{"n_layer": 15, "d_model": 160, "n_head": 5, "n_kv_head": 5, "head_dim": 32, "d_mlp": 384, "vocab_size": 2048, "activation": "reglu", "norm": "rmsnorm", "norm_place": "pre", "norm_eps": 1e-05, "positions": "rope", "rope_base": 71600.0, "rope_fraction": 0.5, "qk_norm": false, "attn_scale": 0.177, "bias": "none", "tie_embeddings": false, "parallel_block": false, "extras": ["local attention windows", "a smear gate", "LayerScale", "weighted sums over earlier layers"], "init": "normal", "init_std_qkv": 0.0395, "init_std_o": 0.0395, "init_std_up": 0.0395, "init_std_down": 0.0, "optimizer": "muon_variant", "lr": 0.00243, "lr_mult_down": 0.7, "beta1": 0.95, "lr_head": 0.00527, "warmup_steps": 200, "schedule": "wsd", "decay_fraction": 0.689, "decay_shape": "linear", "final_lr_fraction": 0.0, "batch_tokens": 16384, "seq_len": 1024, "doc_mask": true, "train_tokens": 106300000, "steps": 6489, "dataset": "wikipedia_en"}
Each number is 500 + 50 x the weight over its row's rms, rounded and kept within 0 to 999. Layers, rows and columns count from 0. Numbers have three digits each. The size before them is the row's rms in percent of the matrix's.

# layer 3 attention query, 160x160, rms 0.092, rows 20-31, columns 0-79
103:531398507580557545488550465435420498540436489459529530554504528433529432500525538476513372530419590462450500548544491427553398506446453532476413501503436569463485411515498484413603471534471445522429523455577553525472559563458576473415461484
106:560461596476598417460415447378495463387451562418449508409475477502552445432494462501454461489393457469523483549517537447515540485491506533544499545505529518445464544502545438494450497539539506507422457555560484474440522499516454507411461609
103:377386617506499523530575492508520530464537463520601560474545482509449505499477404490612449470567492561532462458462552492479525487424557495543503462468463423440550507536479455589403436567550495537443523496561477600493526472526498498522486478
104:452526530518614591521572523536468493498441491490441558500484589528497523462517494563562439565464582473476523532531374449504448434431461487549470546436434537542483530575399399624476457506493481472464572558451514500550565433519491424534444465
103:535414489615501488532455506557484441413486536451424460460382532510462523561562459527476532495490507483570533426490544578468561447483573528457458474471474515564569551517488472522502550517476455519575659459498471501489549555444445452483546517
114:558540508460419529627482489522401579439438519484589573533460418491492478530498491533587531542479519508499547454456530538519490511515498436436542454505504574583484567502422490497535524456510451466400481552398592458420436465475447444500473597
104:461448427506564487486493527413484487493559505559570480588544552443519473549433542559562497554488537473636515398570498423538517517405459385578468504511436453458526441570438476478478493380535479498390525526474462546526476442455488490491472481
100:385450542380466517556466573388584456398474475425540504444464398457549427534459525567423501458483486435510552510494420518548550455548532531503482543475494550527498483526561461493559455491483533555463488517422533554558485497513563461473489438
105:525427518498544486515450524518468501461508501483531448472520573576467451488536468491535514553460457546590471422511502451558518445507399499531502455500552506470522518569531603532559533503546553564546557536455485465541454533490599535503538521
100:575572535443633538476503519389488577507457486535445480494499501448550550484435511492501545524477570526465555448451511506459547412527500510513416517383484594543494444595477507433502547463556551568462407465435441436468476449497496507512481491
100:578545484500375497471478529437426542487508659559559541538431416435483533457485484427577495504506487458515481500519482538441438555487415458522481541455563464416435531486483413465564466556525481578577498544425416556550521537508486606509413457
105:549447487476569549519565392528499511530457432516564474481515452497458492507553468480471413460460472402641512495542573551462388520489518464442483474475516440525528537451566455479552446444483607516456586475495465414527471437494550505447442484
# layer 3 attention key, 160x160, rms 0.096, rows 20-31, columns 0-79
100:594387497441433459484504473559571471512531480428475546477480517477534444538503437493557555432546470530528483459583500495440473395507502498537545482545465526482518416565436469502517431399544599526497535523455480537477567540614518434553493485
106:496539542529550431545384449492493499449539505531518532531438544535422491456529511613506449557469435499516511489519433371403536567519456436441414499470476548442462473632496425499476520492591483509402569527461522437505530501552495506495471512
102:465433550517514566507512429525448499510497491464550530570502456491572474501504451482431507520480445449444472439538501594554494384521457501479519497407516481511613501508515485586516439468559435476473602517510539422443525459511436500381473449
107:552542535495525453532527434448538469493486483495492514465494468492531488440558515503480551456446483494507490503416458545461425461514477468582546565484492442537473505680449470371473499454392545536468509457478454489456517515549540510482540499
099:459503548421448445463468556584450512591442538432494514488496582488415585579533509509457505477490583536514523477503571508486438502475511524566534537501432539520440553488603483443532544421437450494430474507483553510485608536534523509580543527
105:463463421498498416474547510553476568499487565523543415563543477517484514543382434422513508422528364457481521579448481499555506531512430429470530462501501502507458539556585529504466532593572449474422535542601461544435483463552558530462480500
098:487443404457593447444558530521431550462510459555599493588510469533518437533465555487510513489463623516511420506551363479555558483514489535589585569467576515433559441525529419560554565467556492464493547582523553542564510417530501530469485526
096:483428428510593578495517519472558528446461520374517510496526530519590465548529485541516515614477492486442537549496533438538501575493547608465526499475498491464529511461549503523516513409455477514477466554450492545496550586618492590499528563
101:532440434453508445565498505587421502487544539481524519482534494526553451446501499434442484496481511485563522455522542473469354495466461531535458497467484493451597507522541496640488460435467534578496490515584500485512510515427565461483507489
101:506530449476532514407534558523467550572478495552525513398487541551548561544614518447439457526549580470424465438547420421529566535520500415596576517438472484535499472546489534493548597535453441613519464522543423482497433487562543473503466552
103:534460521522455540531501536556508478517485454431444492525453487459581483400501435558497527513455529567526500511479512494495614471488463573421499530507465487563502446557530415598560538534409574487485605390463525533567472466437447487440608491
103:528419578512505472465529460464497480556452435461520542534505509461409486520560503471434498503512512539580478449430467510461555419579538561483513547499576514580439486468516539559516372451509528491473585418433539557502470512530438546443514532
# layer 3 attention value, 160x160, rms 0.0974, rows 0-28, columns 0-79
086:443451465536478590535541538568483473567524464520512458507470498475531507494468413539519597547514456545515527450501539476586563454509514381449584629528507454512522457475521531506544479536549449514475484517493586515484489559457539507420423489
095:581472535462474534462461518501426464444427503426524558541539468551485461414554456524495460544505485500418512527366509501519507498486480462478488517541518517511583485469494499445415512508568478440550501647493543500576518461446477525502442506
105:492462479513531512587512513466536481555391436544485530465489448437537561547451414425608556493440509582581505401565553560462443544464458461448408526488585506617534509522434476498501542442486473525529490537490543465476506628609570540453438487
091:569495429487522472501593549504453587460526497462503522434489522459522462444509537465520445471423481484543481471521509404583500446391486486487566414533536459498467488557528508480521506510596378445504432653497501469453500455451469560467498443
094:567478560514523596534465536526539519499524526478490405470558390438470456439523473503555470534545566520484474445521450363451553525554484567541454505603518588550532441416421494544503535476496497498476573465386564540493436430419567501444512494
094:421410488514523467484506534493492442505460531483548490533507602503505554444384452519511548524487481469594562492465499465526414488423538522462515458461500520455510495515525440515464549512538479435496533458484509547439426532562534457435480548
091:401599529451519486493504533518497492440528606574443465518462604535465565416502515501498375501413463515518480412564424594502498551438495441580456482470512539534534486500578468549537409550545510495452516408568463508428406568475484470440456427
088:453457475494498473548550496495473475603574565522357491414413452569494466501520464518549490516463493541565490514580541464492555542544486390634495529571513511530531514543564587565519522440513506502462531485532546532538586511542484436441450491
089:538446492492459542567428554467497491568556512495433469513463473484483508592477393638561528614372524494504560489392486519491487525512503499411466559535477457564499564395522463526583436434525483532529597477484475528488514560467517573489410488
090:530456530426392461520499495489468383479561539535472474448480431491529460538431485494433531505500595512469473479478432495623532522527621483544435441490548457504455562543531530489479447475502383483526592436491412405569453424558486479540561515
092:517392451594460489563603516455512488449531568506512543535467553538424504509436520479494371510408531527464470479536511471568483526507490533549529554460463513605456530522528460522471484571490465458520436492410496497476527396437565447447480533
081:481469547596497475397486544484509459529527631479478488494567509531477516487480499436510518467535410441452512529512504513597538481506546434653463488548426553503428559542481504491531523540523535474450463487441494497542514507447484395546558431
100:593461434535423610578469513520563470531538381565455465538410506625539536543451507530458525496432542443568429468522443419505557512492523549522519525463482473468529401458562605467491500520556403439447476503467513453466462494372435532485432431
093:534484481450496494481418578477461412535485436550499511448493514463522587612611480529592483461489495523469571500521424453503518440512519450539502521495628437524519481458484536485587410482520485527560554442477481449550410538581487504497476509
083:596436535447549453475541480482583582495496549472532465499492473518447488483537501520461502404426501495530501527552431522562512484554516461585532460465484569497536476446462538524466463518405529545570480424559478444501459397565492592466439522
096:593575487467494520423517450474505545522488586514463451480490560504518437497416483612509527550572437456518526532448447468555475521543528536509496483473527495469484442567456584509445422485425499589454473561419532559416522539444498527535482445
084:470483463425500551415523508378458465427531442500600506458541564527598465491514548524481491500575499510469490490486556558539532563536581518399570583511539540622457491553465520499396509568455527514505517476427555521492522524419489440503542422
090:445510400461590491499530505489543453479585490504485443454460593470488518466548638599538475495431476421407444492411405560501548490450455469486466523477537445413426587569490471543395566493511488510439542564482423504470495503507462534456456543
107:524419546481482478466502433458580503406473547408531493493493531506465449452456489434421520550489499394455397527480439468548458514512541505470530502493490542499394575520538553533561451475566461395578521515495469448481527492404552509508503534
096:513476508557528568476467530543465502483546434528516451445510553462484462507481456532431406561564546476517559510578469550447568506558497515502538565570505533503486532517456442490487490584453505478523497625522537452625418573344427572443401467
101:445586511443480529476514473535529531555515477473559359567530542583476427493499547502559517477483388524474436508512535511412480536495352409543509466522437528457450477505435432501498513502471501502539480495501649524441573406443427487534439488
097:575478482397525474462524499479484528511513463493461532501416510601484414498504606576552482547450545523460536510555499454519500443514531488531562540451443545468507632455540520521618545523555574587533466518513446451400471444495445465551403452
095:448538434561411453407526608468471529532442425457461470530461520546506519468518541419587519419526449541574543479504577481474512497454383556499507483468433442476490521519482484486510570586509491543637515419468479513440537436521489509465481526
079:530570502485575478494511481448445467562587462477482576546421492580517428515577465588477587463467499526486457487483462448456512492437446485434407536568579499421492473504495480485470519603528462533525563429548597441555487546482562516512581476
091:462552483498524532535482439526493510519451477530504514486441522539440557516450525597466634458536410592447596497456473608484478448462529466424493442501558478510546506382465493532549507512519549486529527316462475580537444470522475543524382436
086:431521416556399533496489526544542578526541544429563544443483518420505541511451482557442524477458575569598468534486394529456470522575470545407473533534443433544508519478370581505526461356486465475416629465499494529589518548571502499479513513
087:485550531530520511451654610458448577500483504505530564498472515564515562458454430479404484509512564512478508455561543494515421606530451477577547547500488515559402520479541542604492479533459538496463553386460433454372433563470493442539560497
100:456464479522501549508463503417527437425500515501554570532454508513445489518550479591562578569461528561480404451480516572501567508482478494521364570526540536423491528560490425456452616635478508499574520481487486505489484537478531522433503538
097:460614480465516569481453489504667497583541456556522505600506487578439475543532515575563480493544538544483568531414523498397503503450488522478535528465492445556569461527571499542492485476502478536402566545549523574513412554506445558486517473
# layer 3 attention output (transposed), 160x160, rms 0.0918, rows 0-27, columns 0-79
086:532507546532449520464429502493516400607462462564465527533514578566435452513480413473490538493443562469550514462518411535481518409592502599481483489345610498524442546502492491533536501494523613510517532448446532564553502540514454572544493466
088:494565422463556400494548463550478468485488504420474449502527555497483533549361511465433528472489423446457516554532533563522533478477506578539541450555483544516440587515501590478555494460431605538637408541415400527477520569513448449437444514
094:446450571506444517577523519518500475520603451490521473577453524464490459404531527577606469558434564480520506516586506495449436501429526600498454508494584560526440513524498560469528520474496499536395514507516575526551413530405514441645515507
085:463528509542596528447525453548441525439533492445561422527563465444457465492525425448438503488484530571485439526577477469441471519468423453563498563431485476449472462482469485545558538419467550497495504535476456493599549591467528582548528571
083:438477430456492501493534559451445418532386447469536488537493564516478484553446588504599525525536468516394547446516493524493442379430537509501512476401493444607483512531593465449498477581435513517405533489459483512497570466491526544641479511
094:501475515515512450446491505502501452460444551477490479479447553483519541517413506472512441520434433507525508472570437531529453464573589445424508504386503544493499483538576502588431543551677568457464486432473504464598588481443440488492543449
086:520485625470437521446534423444572498529495520513482563516445539404520532489491522571436465414548604499443524520519438510448500462545476446490532532506534499451489568623467475487457485558517484508432560589487526418498554395507456566491443491
088:432469541470435533498559522450557458514519480404536479570575499580488541503515530462498511549553504472550464480478561377524602492474467455526527547449575549608382580572447533539486505573424485460481479516527464544425554561526606571543518435
093:479509457427508463536488459494530461581506332530512443501542434437473529504507493566527555536450513493507549523465485517466451461611521518563481530408558520503451619500465527572528434533519528562477518463474553535579478474564486475463519485
095:570519504443522500537511433509427460532485537453477395537545517476455487473509548536433441454449517503456496503618440496413493548513551517518495570513481507526539513484489424446502485555371477481493503453525458487479535541525468614402511462
088:481463589505555505425483415459532388499526495514523447459455461416529477477530484494497547571410380484452446526470379470497501526501480511439420542532531512450494519524444464484484572461493477505490588437504515514584560523571551478494506478
086:506462486432490449539531483568516425550516425482491546442471535511424497480449441517510460501428481534547394556553514498557544476459518538570457494456493487518498492506485499519494554489502506412569616507493481526469489488543497511531596583
099:481502520462477596435471530533481453488433501533481544428493504512473484537605542531471439511476482469501490483496471436459488497517497597457471521496472575534488607530454380508558480469576515446472503480544584577461536511476484483558503373
091:482526502498519542457514515561463559586500458519514589590494413450485516354435600478377460445492566516527488546430535420462462476542515486471458450464370452549488449463466523503485519493440494519467511441477548541608537520514473503602565433
081:417434522560533585505554510534579488440508528523462472433517548480564549443479483497539467502509440561593464536453462498473567459486409487417479529583484411392606403489515419428492458572452503483438556496467543453492466469484555511569550424
093:501500451544550540502452564538530454556461496565559492370511557552507485519479473429440567449483475564451463572501484555524519518507483505487533548512672508508516412557516566462484403434585501538538483564473404459524532558562572544424455494
089:599448496432504481535524500598484469505499528572456454441448479509504446558563467395604482504581489472559438549517519577589477489479532486533472585493526469589481524512508555513598519436422508547472588531538518489520462494435446436448499498
089:624501474506550562489582399442534429538485482494498413533604371489483521548460570424474426545577558513454537550489532554539556525488506525511497546497446553531623466525501527446491593454550473524408581518458511453542405476469517519449571536
104:542512509469553479470432430470439515425439570479525523497570525526532458503425452489507460500496420538453505492580456540505495498534484548448503572470563532474507486519484503469568548501440525467536499569524368495493528512505508507461537515
089:626558485431497521479531502572497404527453466500528424492524489482610457495471480449529528436476579592491537489504489479506552475508576596506508358439431502513378564523534520436519552388495563523448501488500493535525431478509526594464448467
095:584433530464414487501500594472594504491527485598492475481571485458527453569424479539485547608542419522550501487425472510547528435452514599581533477499438444577496509441581522377547510489408513531523517593499519482487544561460549499555522574
093:477602516470545494540498450580609471515520441532516601442577489505577510542557443510448585442511475489494477435458543451461564473557500475517466459543493423446525580522465499556601385494514548437517529450491526396493498555536474590440524502
090:551451571478509478541568550493598460522506555526540402537473487513473529493444444484525443436538551522503481428387486433501526471536536428449501474501544410486444417484412404467619538494472601478549454488467522431523542589567548564440520571
079:531495527490513443510511572450482535458454542518454556547488380488558469539550449568536514366489442536606546451506535498421554388530521500419477521434405477546558549465550533503515514474470488467561471391461499534510372476437392501471408566
090:589528607598480471523420552498560404485468497427454552503516491470468497517485437513469487450420600505533535553497516507428504514558462465553443447498444509518570474440479502461530442463482482463576431529434570528521538526512457479469399489
081:500489571552510506490492519495467548512518449501470516567533502409522525562569578496620608497527507497514484513509510476571477525513411577484536495496562526467430407518492485488544473591469432526508472530475541654522537487391488496435509552
082:430433547482444547428461589446477365471508558509407493533408537363541486500606502560505497521606510499553458494606505462539398454498405472385450554509512454534489515577580568531554491524485438474525457501470521491563509457417524479520533528
094:571495512468468430503551454592570421440506473535496493660498458536557396484496485519555472523562592576512568535415520588558567508469636508534527499534516527609457519396478525506461509429462578511464507438462496584491529438522503525520429476